Part of a small language model's weights: biases.
Each number is 500 + 50 x the weight over its row's rms, rounded and kept within 0 to 999. Layers, rows and columns count from 0. Numbers have three digits each. The size before them is the row's rms in percent of the matrix's.

# v: layer 8 attention value, 64x64, rms 0.451, rows 36-63, columns 0-63
# o: layer 8 attention output (transposed), 64x64, rms 0.397, rows 36-63, columns 0-63
# up: layer 8 MLP up, 256x64, rms 0.573, rows 0-71, columns 0-63
# down: layer 8 MLP down (transposed), 256x64, rms 0.613, rows 0-71, columns 0-63
v36 090:446479469523513452567578466479530434543483465481538509392502407542579558488483469449456478582379582522518484558455432557578531571513509505543486571460576488558502497491562478520571549582507502
o36 094:460426406513516559474626525458598479426496480497532406502535598440430493535475568555486475465548449584532484477507533547557442569491513458516443447488460559490509490537551448557445467538583511
v37 098:466465420563424491513545547406518549447511449494400443515461439496474519527464499547511462489553456515361616441471532552438552479431570494497589528410466498499589468455526506485534495479491483
o37 107:467483533487459466523536425504406465505469472481549600446500479419503546626470503560525509421508372511542478462492527419475554429511577558572529457570571475587582516548499518469484478490520510
v38 100:513502454574436563511522538583505480584442491531490490450396545508470585492558434523501497475539573482392524441517422561524458489464497560392351512468513548463514502479522522489514420492473454
o38 109:472523455477506473542450417480532524520475455602408518533457461510517472560411493543445489464480489458527552458513497469428453554445470489516519399353555504577447528533449398502574420457488479
v39 100:463477514458473541530353481497491584532546538499397442507518547483521554538536491467491497451488638485428525481520572562523545506513489505515456391423462486566500471532459459397467482508402461
o39 108:504510528545505417520413525517496472447473481649467482499616597488490540535454557507466478519529436485497457532654510530481521505601440450515477491465521389546417504482456465485468522498515516
v40 103:495466385529438441496545427510426459471545430489472598545590409519554526539542530510480580500500505509420438439486476457470519569479509464495472601569495529511570504644527519468467519479508490
o40 128:444485567527491493467521516473453497455572436447466460575414439556544474524510569621557479440535583576523529501416550399482509526543494596475449510560487584434492565449505523530449463470499529
v41 106:489527571450426525470416560466516479542328493480489495492542470522517448496462472533449593530501456474544483519516461505515489432642492501461465515415490554469375508429443541511471483492456557
o41 116:474439445451463487540501476426516489474531569552479535473499475503565407511470486430413426472435471507365487565451393564544449551496482451529504488484489397496395495496487489479563578521560547
v42 103:419484525533549497515454410489460491516552455513502449536501572497562514504477496461551498543517557339581482358486459493617559486504573475479481497550433523523477486508555453479559478429539565
o42 108:506454542483621447465395576445556472516456547525495419519624502497509531436466515507533492487462563580501449553473596520511559526534528500554495509450513502500537415475414550540524409528411482
v43 101:511415555542414508474490571438583552509510526540542532491559494499488480427483429489521410557532454466453539500467511557461434501513545484486523484501462575477421476430329402571517515496508439
o43 108:500501516500441515543520576483496512528497557401549627516483547397523528477554482535437584499553465470443540510537529632589460508514539457479578558446490436539508518447456442432525570528551529
v44 086:544413453462474520442557468568468549534452591521493498466554549541498443452429510498523454530526570448552502498453548482592545462390545460566474504514478548427432523441546503522429616587471526
o44 102:463411492466417539413512478512583565497416531487541394453492479458453546481537547507449569486512432517449437559503540634393437535465485501486430479478462518496498441535524560499568445505548533
v45 103:566538416574519450526499461623468526419555481435508525462461537506517515628514505396532429461505493479495475408505522483536514527456568497487473533576493480463585588545563489558547493489570567
o45 118:459567523541549468532491572566470587545496460491533448435414449477482592476509469497535465470508581514614546473537558420488553516400487540504473513565529626516518491463491484446557442508396496
v46 099:474503543484516468477486488420438498442544442480486445560460570514414493426465566459429497479513542572541509444572445537617549490526543638502463434580521563473464438452529479481436434540525511
o46 124:567528549425560465480406456544572527531452547591546516540570551520474471369456494544582513519538437506518557473486511573507520489455602548448419505457537494478490453520585530579570527514482484
v47 080:458451426472544500479554469485532488518486430538513494613487425388509516483487443433457519529629419489539451573519550411491478546437563542508419502497490480467583454478416557513518433516555502
o47 089:430554532560515434495532471497464492511502560511479543495528451438510432448504552552498565468465534445471611541442491533536527424507419498431478521430567495473530474476425643572481388426512464
v48 108:477480503470638508437487497517590524456545464519536623494528541587469518521412537513550508482477566401567476481531413458540486545415532412463518533529498509463504468571518550510526534464541605
o48 113:473495524490608540430472421474491495564498542481535455480452539562435563456525475553450450464451566522606410500395492556544453508473453516541579573455441586441451466452486510577465462477484537
v49 081:509435462450493500541446464590549431531575461477554456544582529502458540562509405537513524492476519458482488501385398496453503517605405456462529442578476429505476505487518482571455464466595481
o49 086:509500522575480559481492556486489441484571446443493523576566522564597485535434532463460395563532603519565543436503516556534554521581471482492463469552409500495513596546512452504599544563477499
v50 083:514394504487401568479439557487440532547470430410564523477444431532506424553506454512440557567553528526500416602528487475485457607567522511572487427521481466508478522570506532478457491490434472
o50 089:479476448571499468476565540517487538403537565494505588556433516556514490552533574592504527456566523520443479541522424514535508603579452393477522460441520539493412550530508453467577530524567559
v51 119:594530420408542464472500451489468544575484532463468486532508511501511501495550556545481482535451591453586455499627478573645486556487467472496483567490502539503400519430535453488528505500411537
o51 138:424467505381544492524522564436606535494480449513499397596552508515430509512420464473459481478484418423466482537564461527487494478447460540573516482416556519455408441475580542525484514476503558
v52 086:525402453557580478438537536497374408505446374476482464482536469457529502574449537459430472521493472462551555459540483536520535569545446431458537529464450482472548464567505485507413534579536488
o52 100:489517458504525507437513477483497474414451526442510503482435534567414552536432552569563437471478499634580498493441501548530519502500504636500480471538472550540525534502589595482489533623458484
v53 092:491493439539620507454501505479545568471397438529471520525389471543551447464458461513570552535486530580480511489497523441476444558520456546465507527535576446438451525488532533610475384538462428
o53 098:573489477480562572424516474502561571490503522545520552475381510541416502399581444544462520552546552431511492456469453493413547528478464426562496504463578497494420554522490518540466440454464405
v54 105:472558443465556574489533505509463483528431511532480524483451464500465537513525457481503502520451500499459607418590509551424511526443397418442526538493441464532552452555638434512469430428496413
o54 115:596538450481512493454508437479449508445539390546524548573488490621497627573465495508512520547521530516515423458523522418472510450545511598610546466461536496516524556545528520482435478489421479
v55 121:493486497439549469466546461418410537565553526511395402516490447546448562557539541479480456571497585481472491495475458471496568539461519477479495578487402487559621541568523479547554493441577506
o55 134:397482479489540442481494450479527421452522338478465396571547421467442468529485525562542505451485539470554430472497548440526513418527530564503542535526518520483555470491456545511430449496434412
v56 118:469466449482582489442519490550533520490468535443571510457503499490541445448514545429465526454521581438491528469424428513497469664478389521554509543509480537476423542500531584591569548480479570
o56 135:444485440483501637491497564471521534579524476497514407504459564540467500468503490530480503488545530477505529551443518554420461531457407354524525555521514587581502516530557462628481518563494519
v57 108:530541574582413624548410535449535441450533534486544449537553574532583567492501457555482550514494450554431530456459597512442504406415475516499553515440508548496535527498487470547493491458557507
o57 116:562545499537530579525459519535432564464526500499488515462503471425583516554512503400461482546488363517516520540466454463555526540580515456553480425553442384576564502513435504384502544495516477
v58 103:452509471447437518414480435432442402492592470507459518527500483452411492524514485465553440425420492534457532447509517412557521544499528514562500477538469502547541583577519433417515427483418414
o58 112:445495553540585439453508506504562506493520512480568464570491507570507483496598439547564531518594522603535532428571506404519536517563541595414491540500511430409510481543500533473449519483415453
v59 101:424523573468507474519533435550485541543441554593458468505543539497498526599439539537438543401501514441593450482577458459589468531537500528448466453576448477625429545521485502525499524480438514
o59 114:482470479570537445527371482432551462505428454557476482545489538542478441402509524446500517477501580499467415501527492521528480447497409574436536474548535488486312444481464510521526491528467468
v60 114:478532548522494454522413503539544445507486430428559522526504462438473534477523429513466585396550489560442459513417471443574492423566508614435483410446565485503442505518442479504492443459438440
o60 122:574511506515508507554442495525542539517544589550458579490517539485600390474516485527490456563472575436496550470559441493496540593534465443473439511479554470517405483556455425581492538382450513
v61 089:517548515609553503519556422409530488456565504578394515564443500505485387470552506498385437505491507516507545578541444523534486558514471485471490480581562539588515529541524494565554523502426534
o61 109:394511449445515552520499452414509413457464465429470481562498508494433501412520433451626475545509550454512553453474477431485450474548462483438445476539552537502504492485468349473445484559526469
v62 089:526485498492536523537570518530499521523437456440529427507508662545505443516491578528490425470559548534413498492632530542524454488499533499509439593456420394470557519511542440514527511436517538
o62 101:486480476479513416563478487488437524478360453494414524465431505583476517526500474522487480405515404442589457428517484461535489529469557553558498403425555467487517392514501554507519511577441500
v63 097:426522502551477541473530502533456519457493536596438566411505480553482575515555498566503443488421488563477466422565544591575478471531534620537486455490543508473453429421448429504424428510532495
o63 104:556520512486498437469472502512515597554497530629546522622479572410494483434456544486470516519595406498474467412519542523505463499542556544501530470518492427570443564404568508452506494443506468
up0 111:498512462488465412553534474494535451408449590554544548503419487507502516471431426442449447535577536481424548578579511481479548453523478508548624591591536488472521570577540496497524520503510543
down0 105:499479586529478450506452521451482549528461425515446496513600455441502417569585550578474564595508477525560434421456411457482578571477576565517513504411474525497511430471490489527501516514572476
up1 090:464441501474456471571477427474501502473557448485428493447556551447376510485472467598488470484557484468585494585637474525518477558541505447474509503412501448504477612504443402525483513479516462
down1 085:553483481551474610503445499537482525508535586498528471428428437554468520476503528465523492513539539522500594514371514431481592510440429581446505569538435625476457535420458487455499485543517504
up2 093:482466555465486450531475471518528501481541387491471555569544455494559427589549558449537543484544513510399446495561512528508482551500423567522555565525532474572583564511549471532559420461617448
down2 093:527528406535498500457512475457458447581532517500499533581560534499493520426491559569416511507452522467406486549524609429500537548428532484487541470467430534392518435528570425442581542514553546
up3 096:451503556516541579508548502448443455476463408468485409471496444485489422471540510503513583462459555509517525511584527528467462557578490359473490488538546476573553469618471594544453479486493423
down3 080:529523511519575493563509432484479466493471521487497500511434498532493480528428494444468534469604511491499527450515595545578560531438554483644403413478401467509390505508545581514457481518469425
up4 104:451573548514488442491559404667527527505404476467578550528520513505431504466472447602502485485455472489508479513453454411438587493477498430469531609485580525473567475526519489480486526491522484
down4 126:476493517447581583418579471578560488569449540454467444475495502517485515430436463478447442534528551604507439481579512539586521462500427462516422472537529499531492452500497629607505495478479501
up5 098:559490575528502553528541448571538462541569504570523448400510567397487448479532497477550509423473372454467480482542421525535542494470495486538472457497551563478537452594458507454423437501524594
down5 100:500480487553514505580533410392521500526540552504518623414500521488534551485484514530467511459497497440508539484567476575536453449453566509447518478419492484504587604557443523545392438497599490
up6 108:568474461495510518470468521515526565483573565451433485583490487495573538494447501520561569564573449523508451565545502614424460568486592521454528515519492472622555457615485541491580486512536488
down6 120:478516576456575440493493546506496483467490482491413514497468573564576554522520528459439389447534539504572577463514535588478437490530464562411504429526491484578522535452487488478424472630463438
up7 105:489473518441565559437428436510364472494569581454497467452470431537507446557409486515530434479534511565522544518493451534491449542613564429544491512533521475517470485542498531537544531375467447
down7 115:531484498493407369483389442515488504579539558473553519516483430574436557517578537491500520556458515440533554586527499448450413469478496506431535472486472493489574536455569450448448533409472525
up8 106:533419471507472501566568545600373460521507545453500523425509449501452483429449530426486576446482472550472479399471532605557538488506557469523570448513471511524561407479458527464577549533490499
down8 118:524364449550556535541553449510503505494401546515459504519610489525513548495452546498507456549454483533473587447521388501560535477417486448454525532532522473572553554393469506514562440474457562
up9 112:410468504486500561544528518515514472485510533514642497503495395440438408505473568518476453492461521489508412561517549577514543521532490436507467433475441430515642578480449517543558456440510506
down9 105:533474533454500452590438513521573550510499521555494440504524463452444498539560546423493507472550528468588385453503364507466547445429532476550432462484471437474519501508540507589410464524516601
up10 100:534579484436518511497472513531437526474530496463394486531405523501573512539441475469444576579435464489566473463536547558478565488479432429522561572483466522580539554402499577516504491527371505
down10 100:432557427508502526505497492532366411519518584460502453585445476538552468604571453442526557449567519523464552483386515522512539503487498453560448428548471518478404430498477490545463455485488513
up11 104:470533514499547487548536427540563498580449484432504476452531565494530484470482421617474475469417554404537568536455576520433570498467452504434524504445505450587532536551482584580513463438567516
down11 098:472446489510482624547433465526521523524515498480484503509471448494603477483606561518548513546572502498423579506556488453449495466449545638510545516536542452454494505537417460495540422577419563
up12 098:437452516453466516376393445481491516570542490452448491546446485502543516475519481415502498452518546513466460592537404541598496516508606522479573447490532552549484507467478517540574427411555538
down12 086:503445540442468540457471568500474428602522542509552507488493464502527560543495522463566344453527489412522461488529458565526547597503491448480489462571432542520490525556507623594505482453496442
up13 102:524484438492549491508424490539451463579542569581586393490537467516523537490475464546450547472570414474475462542479399425457452434493607497466562581530454529495525505407466529497542461460434493
down13 101:465573532535458494411507538439553538353418475527438504467450601464482513546481461528458541516482557590473479573463558537448485509583457541472470494459444443552589516471505513483560501602500467
up14 101:455527475499471426460470488498462539534559465491434542485600554640454585469501360471504601520556470410533495563445451535462540548470520504499497524472464591524527573506478548528540502522530437
down14 126:445469532478433555505539467563597576485465536404521528542505450556526546517505548463416495587534559430529489493562426499534525454428413515598479496516442384517487464449482509575513408502506505
up15 091:520539520559529534490511412489565472526457419475557515542403544507465506584476437458499440548462461470535446476497512460569526532423432552455576465478397517514452504539358387530500525483452473
down15 084:524494529496479460519482535534383550493541556475452458464601440499514536418450531552492512481555479485438513572552499508455546451554547363534455588544556443508545537493560618462556528462567500
up16 105:525442557562512456527481470507496499461471441608520531535497476453590420503520551480445538441510498469570433442477482520451511551467583579490470503580463373516474584460457573532546393450512449
down16 099:470528485444486503509559423464573523540464547499447511551459487406483532472485538489556439630456523388403436447539528482503526575598498536435528517510559427601530546473551547537491540533474504
up17 102:565508421640434493439507483479499451455428464498548443500542496424469561489508379517448456524478530492535524510433493523564485583410486571497523633509559565555503538512471532461509562525497483
down17 088:514383373489504461506379579521523467539529455420534492521534485556506456394492572506507459581474461527555505600478497373538465459513458529455543507479545481486515506487467515499476578460549449
up18 105:413532428501497568505518495466500484521494512447474552464550441434542478477390536520439368495507511572501516613506567457459521423542540533510500595548576449548551478509450593541522570533479461
down18 112:519480501495448485517390509560547546476557591515528449494596462496486503437597458521576606560518565473583584429478464486500475473495431552479544423501443472455491567529548474494463505534611522
up19 100:479559543445514569614482511436573479488485548445506379469498457505526567420511444516463580548542452445492489531472550480466509489501465500517500471480579522531630489476522579544521436457537371
down19 106:492577568496570505516617496459555509512445562457417528467445462481467570527546576482475496510486591496425505512520459471454463501572453479462466463578518467540630621505512493501477590563535481
up20 101:545435509445509503470510587573495524493518596464528506554520468520459492438586507558438522384588399479464472575580507555547495562538561479587500619461496480476484499501512463528422533522460547
down20 091:494407502462454576491483483542435466499568520510479502376473508553459531414431483626579479474611498476467559568529531447531492476492583477453489469544500591550446504479420548528478507458432512
up21 104:492491514388455523571499436557471552474503508443504529548521529550417382530525499518493536569614464500501432559514509535467536468523531488519396629448389451506563472507450523498439456470509510
down21 105:524581520465416516461439515558500508570484345492539593490547444524492493566503554460419542497533492571468504467475564463506486569533602511514536590566557500425456468515448567475579502529478510
up22 096:392527547434499473484514455553428407446540455472543413414617531513521541482541517471558501566477543463516387497485481580522450582509465531565499464560498560516514518461509572558507506416510553
down22 100:511435541544516591546494479545487512548491578505397444549533498533588393484447463434506451480530418525547534485542560545517435544534520536485569485453516545584515505463397573536485494415520405
up23 101:540516490492488510435459528470526442410497398428503462460419440434595494485498525562524427516568467528447458493550539530437511547451415471487422521484473420558540475523489458544578393593469530
down23 108:479532424466505562460500496523425562467472496594417465488494515441497490476397444455475605593423510589576540569543493468620427531502426520482567508528454520524520553461498506543496496482475433
up24 096:403455615513465500515578444517407484614383550505497520482511514576496541547509441564514529467448475445428566546476493539501528464446486492450447494492490528514507526507518590539401497511477388
down24 109:444498457645440509471500509449446492457513475563495618460540494532510413539578483487482532545515519476532545502378530481450594507530551533555390470438511580564461508478494458525544490574509529
up25 098:493468498410513478502556506481414472574429457509528480495506371448490620513537487492537430495517462445446462496509529569594393558443549418533593508460482539519520561478482523541584513510498560
down25 104:448442458493549466537556570439565542474529516522443570432534457455368441561451447547502534512437508557540554469457512526443449501465515424610485524528502505532522547458516529558564422564556420
up26 108:547550485418520513516461465578522500417475578516569491614456454484534578426532563495479509505476481424509489559441476527515554526463560421479500443543573471546393506466559487565582512578445448
down26 126:487551473504431478461488492512558517485523451456469568477554529533518508477463507509431516576524464497512492443410506386455538490536524648522499611524541540523505520529538454457551550577658447
up27 100:506518403511525475453515527521513560519456502505495476461525534427535530512576421548366472485414431564564503509593543523532580530602507507528533570561460576462546459435532542578518504565510450
down27 102:532452425487477484527365512496478454568552525450645404540613404487555533492552468506500520504432552595532510458463470502494504513464488526570506474475515479469518444540481481545507574482600522
up28 100:581495459541485502478471544639464456613381506549432492480538458489537494539495463595448536522475516526421457528563601517526483448496497446553515511492514541524539493522526553537502435482582387
down28 118:546497506411485522469591526411410476533548407516504496584460463440537552553562422480510454538495526508364517473540567507568479479468410532463401505533546455473483514532517443539583470495472466
up29 096:467475516475486501489527379456497411521524586538570571517514503450481535523494516475543505526399445504536466558605507583470444506513473441425492465537596470509490485441493595538442391474595484
down29 098:430483580500418539498493607555502503485484454423554496486481578557486515475447560534470567461453581513562546496435493475479579441496523558498519505317530498520488500489460396493506507440501557
up30 107:451458420470534588526470545596543463462527533443486621526576546577477400453485555518475492523525506470465525509561479576519530559567585462454496515539569389518512481494555453544559473548484558
down30 106:431481539544470609470493490525490537475454503512408496432538419454453430471504471553438555439466478529556432423461475528529492505413581450532468454508462586605462464470482585585498498540429463
up31 100:505421464552455442568439542581504501439571541523366572484526511552480460507468496467549529556517512577462453434534519498505458563576557474537569555505536500548555523509409547421493535508434405
down31 087:501577540492410566423505467504514435541433527499594488483618509514416447559428499455514496466544443546546556543464615554459555523482425471553509495545439493458429475511540488573474564544472545
up32 111:506408535505494506485432579496460458477538422443447433434584470470498442467496544531517506500540510445430540605456526528559467505523593507561564521476432541534498581412592515559506411545558480
down32 106:481602582515443520446474557514556552485604488531529460447481571561477546493506556442497548538437531535514523521528519511425484458485467412455484521508464397459597438549461519449504598460423588
up33 113:495352507486524526453584535528437592474547510504578560476476436518527452467522506506454524417463435451518533560512448582488490473518595519623547580449493486493446592454541529521491492437489487
down33 110:465574518543444535509480482542449560473443523531495480569455462410539440487604482556485403424537526511486523463564500524516468463571561441546497507460600462480528403573484578520562461454468396
up34 095:463460523588521532513534512531526559552505468482486589444478442590593630524461448549485456532521539470546439489461501517629559526466563473512524483494467498544605523478481532447574469512613527
down34 082:569438508488428475575590536606550492508467564545503524555431535536545461462524470469504537470489537422388528475415540403514456531566482536507517406395529524546476488466506505498388535485512493
up35 176:508404485486473477506514537551431539459518567541447539493518427461527456357512435548500568480558464405393507544511514499474463494604625459528471532454587488469563534491500515456550474454496496
down35 131:491469472504468444547537519436447559473562524501408519504508504440542452434531532549506563456549528443498584500515474448393459508597603409588436536470526460476500536486562400507431494425542515
up36 100:528510525499474545517567512622473462504507505469407580519549413444480521569444502496550491419416544580459481501496481537566525461516558433419500440532528500522487603468530627528573561527477514
down36 107:557424489476582493564563491495500389480442500443408466493453531392446507571458547508517477581465595553394547505471488524487475555502550502488546581533455507437546461491461456480572472487412495
up37 092:536412476591571459517391506668502425507542568488523460462506462467439540518434535539514470496507484583444453544518491517520543532467513503572476467573506554494513481485594438567557502529571470
down37 096:540534514489458595520450479533565538438448570578588559487442553549552426536476476440497572428434448552524568502451563557482545461496459456486484572598442521436582430510462528475516510556480480
up38 098:421474473476507567505502395424457561443452511490480551422493431496439497473495566489459518534525473463563558496523388488478549458499531472491552585535525525528557546376511496434473382443470423
down38 103:580504550435481480444570526507467432502553430503544480449531533563451547535457485390499450501367574513421551507479578540460470559543393591490501461500510447536481499442531493436530468568538509
up39 103:426455505574596592527496548526484488504427551456468521552462427461433600391516439528481522519471480433513521472429556478476538454425516455430456538489456466425547542468559544519550486575531425
down39 100:495455523496501523493512515535474439447491584514418475482468446509450649568463487465499452352451584465565499508553546452505577476457457461505427463560455467537545554418454535561504557497488454
up40 095:489438442561517457489483586423389523506466547426447441475399381544472494456565465464483472443446484424510476474596473518535543549442515485503550481540494551571490578446557536448538529551512469
down40 094:547570557497565445436436520512559478588435488469487386524447473440447509515500414431536553525476588577508481512488458538557595571493492480604483514524521523509509461480483581493524578441514411
up41 106:510490527541552573544409523476475484454480565552424568509496579462483452421486543631465509459546491470488555586468568481555541492481490409536427489454507507533447457602571592480529496574481497
down41 116:515425496563465510522515514431462512556575460640570502486466501540535518518467528485505401412446428446545440511569484503544504472446501495411478435578517545480492520454600419567566479529438512
up42 097:502453510495580531544558466498434511392547416583413458415456480506493493535595520538442410514528507533443499448528519567565457573452494550553555558478567441536501467514479434549567523490537572
down42 104:480490493510602494516571539461446542488557479465524456557502524528476506518420496409436441404490574544488516478539569550528514523461499540429362482561626562585549464493484464569473473479462467
up43 099:547487546496466498552502470554455444531521504587475611471553470563527574484500511498424467404413487500523512512459547527561649472426464506546518522565473413513565543436505512583490464508519591
down43 105:486506537465414530520388513464542522602556538505511558489524402461541446415502476504575554491451454578418468361452491504492505483506446468509550461479484555499484597437439449443469505566482503
up44 096:487459481544578580506414489566437472554451538547419448491516511566490436479444486554571479513516524530497439490489475555391502505567554571489533486506494487414580514414508492443415506440567393
down44 093:594478514503516464500573549451466457495503499477492525577458427426438573461546539545551409493509386498463474470576510497490588511456462510465489462478478571552570578540390408528533549442552522
up45 097:516497451476484554417448538546552491389501521591593473516456461466503532464543492600522438588534406445492500447446394498602481549539536491527504541508462525437519520472460492561501458500399450
down45 101:476534536557540490489501576471572468466463563491551484580500492528568516459509510479528403472645494458512558468519470573517523544521578509500523392465504553579503609565503469584499382493498484
up46 102:486465434464445511402462462490573545460476603487541551526624499552453490532597467543474513428500448404475445458524416546511520479539549539537471472527432542508526504548437540480467524452436393
down46 111:453585489498457560470467533476540504449618553471441528500553446483537520562567430546487613466446450478499536464469589555480556490480453476527464511588416544457512424547490493510452543451479377
up47 093:394360527489498424529433557487475426419430474489512452508545505490523540519457437519485512465513504414573473490552571566467505479524560484509427522372458450525462481429437511447579517513468514
down47 079:538540431507450531519572472483503567523467576569524523548480537539583520500561526482623491502449463500406532540425645457451489492507448486424599512473490606454569466512507471518503498470444525
up48 096:420555498500594580576502461564502434513525467522637522565400505499485475516557556512486487442466529581591410543428499542486552453470490397539481512537483498512453534462540545436484467451513461
down48 086:547364557471539502614460532517559455539495527528542607512483508468549474496591551585533505430516461486531503536510493480511464493563538493499441494472489541501459537523599384382510498439553544
up49 103:484457479504410483528469421511359505511510443500428515549416506539449452509481480571440473571558563412534502579538529462444469488511549515521553561447618490538526563540553486547514554512502411
down49 079:451484447498610433509561559549430526477475474548494481462569531478470550439453541513519554455503545572516608478505431396556591520507495499569499523459534494469589531512554421429518478456456599
up50 086:469550536417539500480555428491517486575495438512475497473463502487377360432549478525561524501549405473508472471439491601476542490443504609541506455490481610439486501509548505534488520451435458
down50 085:505498451515508555545533524608475489578451524551448520492500456500567365484529502557515575557503492497402419543444467498439426502435437517464504487542444553473467472473404550546468582536406530
up51 091:529448544457467489479514476530482464486483505557469373482528424465546477400489411570491505470542489563501401511542520443531527670477474433510525482548451393437524530479518506496475480578446532
down51 094:494449547498550471452530469509527524447517474500447530524506516419447570489522494559384454511406539460551499435490417419539526468500507518545562531534414517559478579588527520623443557549439574
up52 097:448478515520482496599422438583570470430585476469497505509518521469479499497553477497549427452542431496581566536424410508501555589489524507578581506524506603523476587475494463477499584486566444
down52 088:527482552462619509490530446514485524565470415520540490548472457380551489422607533567466578506507535563521510467462489501461455473441481612568511372424505477452482518493568500471502517530491547
up53 105:508459554569438514502419489455433640498518579506572404455521463469588464514455557502456491508536505412449437598505529509485459436537573511505496595491542420496510521500586487456518538457528533
down53 104:516560480445551539489516449555423473567499509537394473520548498490469548473523482462602496489507547570618568508569435541531523507553561480590483482554520583512506531463539571533436385502420475
up54 102:587499482445479424528441471459478556417542460515419533541594532326535496492501437471453518551418498475389478507534501560539519477485509509483608504543520524506531494467420518577492536528533527
down54 105:484447451492609579544517468543488519449465511486539535552468539629498501459420532532500568485491506466407429616505561431524538470521476594478481504547608490506519514403497532525471467502406505
up55 101:488415583482434529566505442487429523543511518373489469597513456500538550485546462500420503530443526528498421493453446509450460509454534536449541611449494526544579483430485557574528476596530453
down55 104:523574457473479475522542493479504540573506481566387535481471460528521432525617549550533610578534484472437398502500477503541471518433624487523568535562531536394559501493481510449519485496443507
up56 091:494504475531507417556426437507518495564532614495432479456461562544630454474477593519432411456423478489448564473471541624504544581523456451529498542518487533430520513556484488529514538498536502
down56 068:472527505402436515508568605502499466500494466532586567557519472424484437500606478472461510513473476434469543449488421479395486597449529558447528483494547445480428458437473508477411487529593493
up57 097:397472476433482542572516495446459405487497487450493466447519501481515566547423520566542478560495497481437417471517509501445554491461454478358484535549438515580503438443424466467561505432571422
down57 093:530531492461515432524671550437550439521424517478488507451566451507477459468462510500435423501480446484466489482525502468476394375462595467504417536464539536429508516489585485491461494481453449
up58 105:568447469486567442563463421542413478469494475473505486510563431482433531523486491526458515432499553424421495448602441477500496488569551547571486501595442471479555537373429535516487480533427449
down58 112:404439444556491537586502441493497538501519453505508564581433572499519462435440484469457639516493434579539452550503466470477516504536394563538476522442486513504551490466464374490534542507497431
up59 103:473423428575494509502404444577514517465426398476414569500521456453477556425524508582507461469477511489559426516552526421521518607545485450527463470488553500466483544469514555591440565466542468
down59 102:435510472510448535539498514411523482575538437439520603459457537522544524488480508470373495472481459473555580551423457493480508543497507532541501501507498520335461476448534455391440459562449539
up60 095:478452433568545445502479366481461573525509472470501537454487441581445537538553433559404502434478588517509491485446461528463574587487559477478444557422525515493460559609493456530490514520449459
down60 074:508531426541492526488578500538489488458381540468556484544448477510525454528405509444504414427512480447469443487486527399548365429407470494497427473543523567544485504452448551539496420524457492
up61 090:499514451475515572485514544519425475491405480513496520508491503521427511475415520646384529529503577525503491501573475546464513525553627512536504560519478476575542438500479570437492611462524435
down61 088:505517471436475454519520509441540506530428545493452498592455487560550499539462571487495574469475539514613531514400504527436449503459512504506428506501441605513478529474420424522376541620492548
up62 097:568491605478465488439521579530440548451505456448557571486460526558462483459449470559541493436453343520425419463490550470456499491508461523506447505492425453589466540438519489503479596483541458
down62 098:507512577502616570488511514499481573497456506439539395543508516474565540546410530547570555486481531436514462481489494506517521489420435510491413535479552441525456549526477505545430623428591568
up63 101:488607562449369521532523489522420561485520489559503488472525381435480483493522511487549507534518460453432493519499572471587563440539516511449476521503440485526454590450573559516576595495536564
down63 117:404503480464510495459450527518517496497479390512565526538428525570502520446566500403473536529495600451535495418533518410433503500486490565490561465456541512391514412514451463449443499576546590
up64 084:508547483456500541543461546471476453502592413514578491481413485561519455478493577525466526499518493482514505509489420557604533522500422560346524472435492478488466508563467503365501493463508397
down64 077:521546535485380577524448609440476543564414493532428411533486535421501476593526464485492561525484532556446585430461484408526433489577524560482433507475477491532457498479435475513497501466557512
up65 109:483496487634454509443591525527419513469452439544496509579516583496451617469508428518550447564530570491438509515512517533567448536508452492502560488426527501509587584545519570545527494455423481
down65 097:476451441497573514562439438442502535445513541585454463445615445432476505529484517502540437549561451537483507444485488518545478489516509502459418546499478568583412442570613474465526407517512572
up66 104:556386469473414509550502586573368503537540530440462493421459540511466545473472505536432425517406511501525488567568471537522458395549513489532538485509527512506470502481587589514481532545486576
down66 095:476487465567513470485506387522501438450498550568447466478443408460544503449475532551506452575426507518507453415582569467542430434420437528491525526423572514512581497489474493539446520529581589
up67 102:551470574570415516460546530556510531501460466494499369548507482447426445485418566472481575482537407518408448518468470483465589535532511514551442592464463472555451511495562489464542464593534482
down67 115:525501473540499472536553457377424508492552397516493597521466522500474566484472510479390479518488494564465492493413469510410529506539481409496448570519544553478537461535631507498591554521528437
up68 103:544519491524544580470489500577375492409473560517514483465490441513556532500555442514534571517458520471479498433570524496471555424501652435507471494558507464553558456439419490443519428552485437
down68 094:524493501493427558516398543529498459580543467506539483538538527492517495458556455614426501503458527585544475567489458466452429466481386536563516501461445473420539456435530587574521509490451608
up69 088:492485553505552499516477544577527517482500596415441467474455528402544495468494487517443472478476407466430530488543446597543496497549469405485490485435546507555417446552465533470463615384533549
down69 094:544491469495463525442437427509503481453596533451517472617461539502522584470470413530559501499411589570469442459494504548479374469486521449507509433539428398446495525459467517466479529448552548
up70 091:523486597545584487455444490473551459505516524466527503457537574443447462501511354594481404420533400439512509495497481453518505465511535412482531517544488447534540507452567415424482439455539520
down70 080:557478454490413477501596530500500422500483504514485493534509447549501471533572488434589475533523594356467497492433451475489420546505374547508524563507556564507534512483487489541505608475543575
up71 084:646538424505448551476447431563490535422546482508481552517434471532509497484512469530461491500547467430546519412516406549582505570470461455566545533506574519552544536549464492605464504456416485
down71 091:509608517443537454482510516500543511563545536482594547584534476521488538444403543517439528459546507433564519541533540540611557550487513543566511479527423512407488447516435547514383568456486488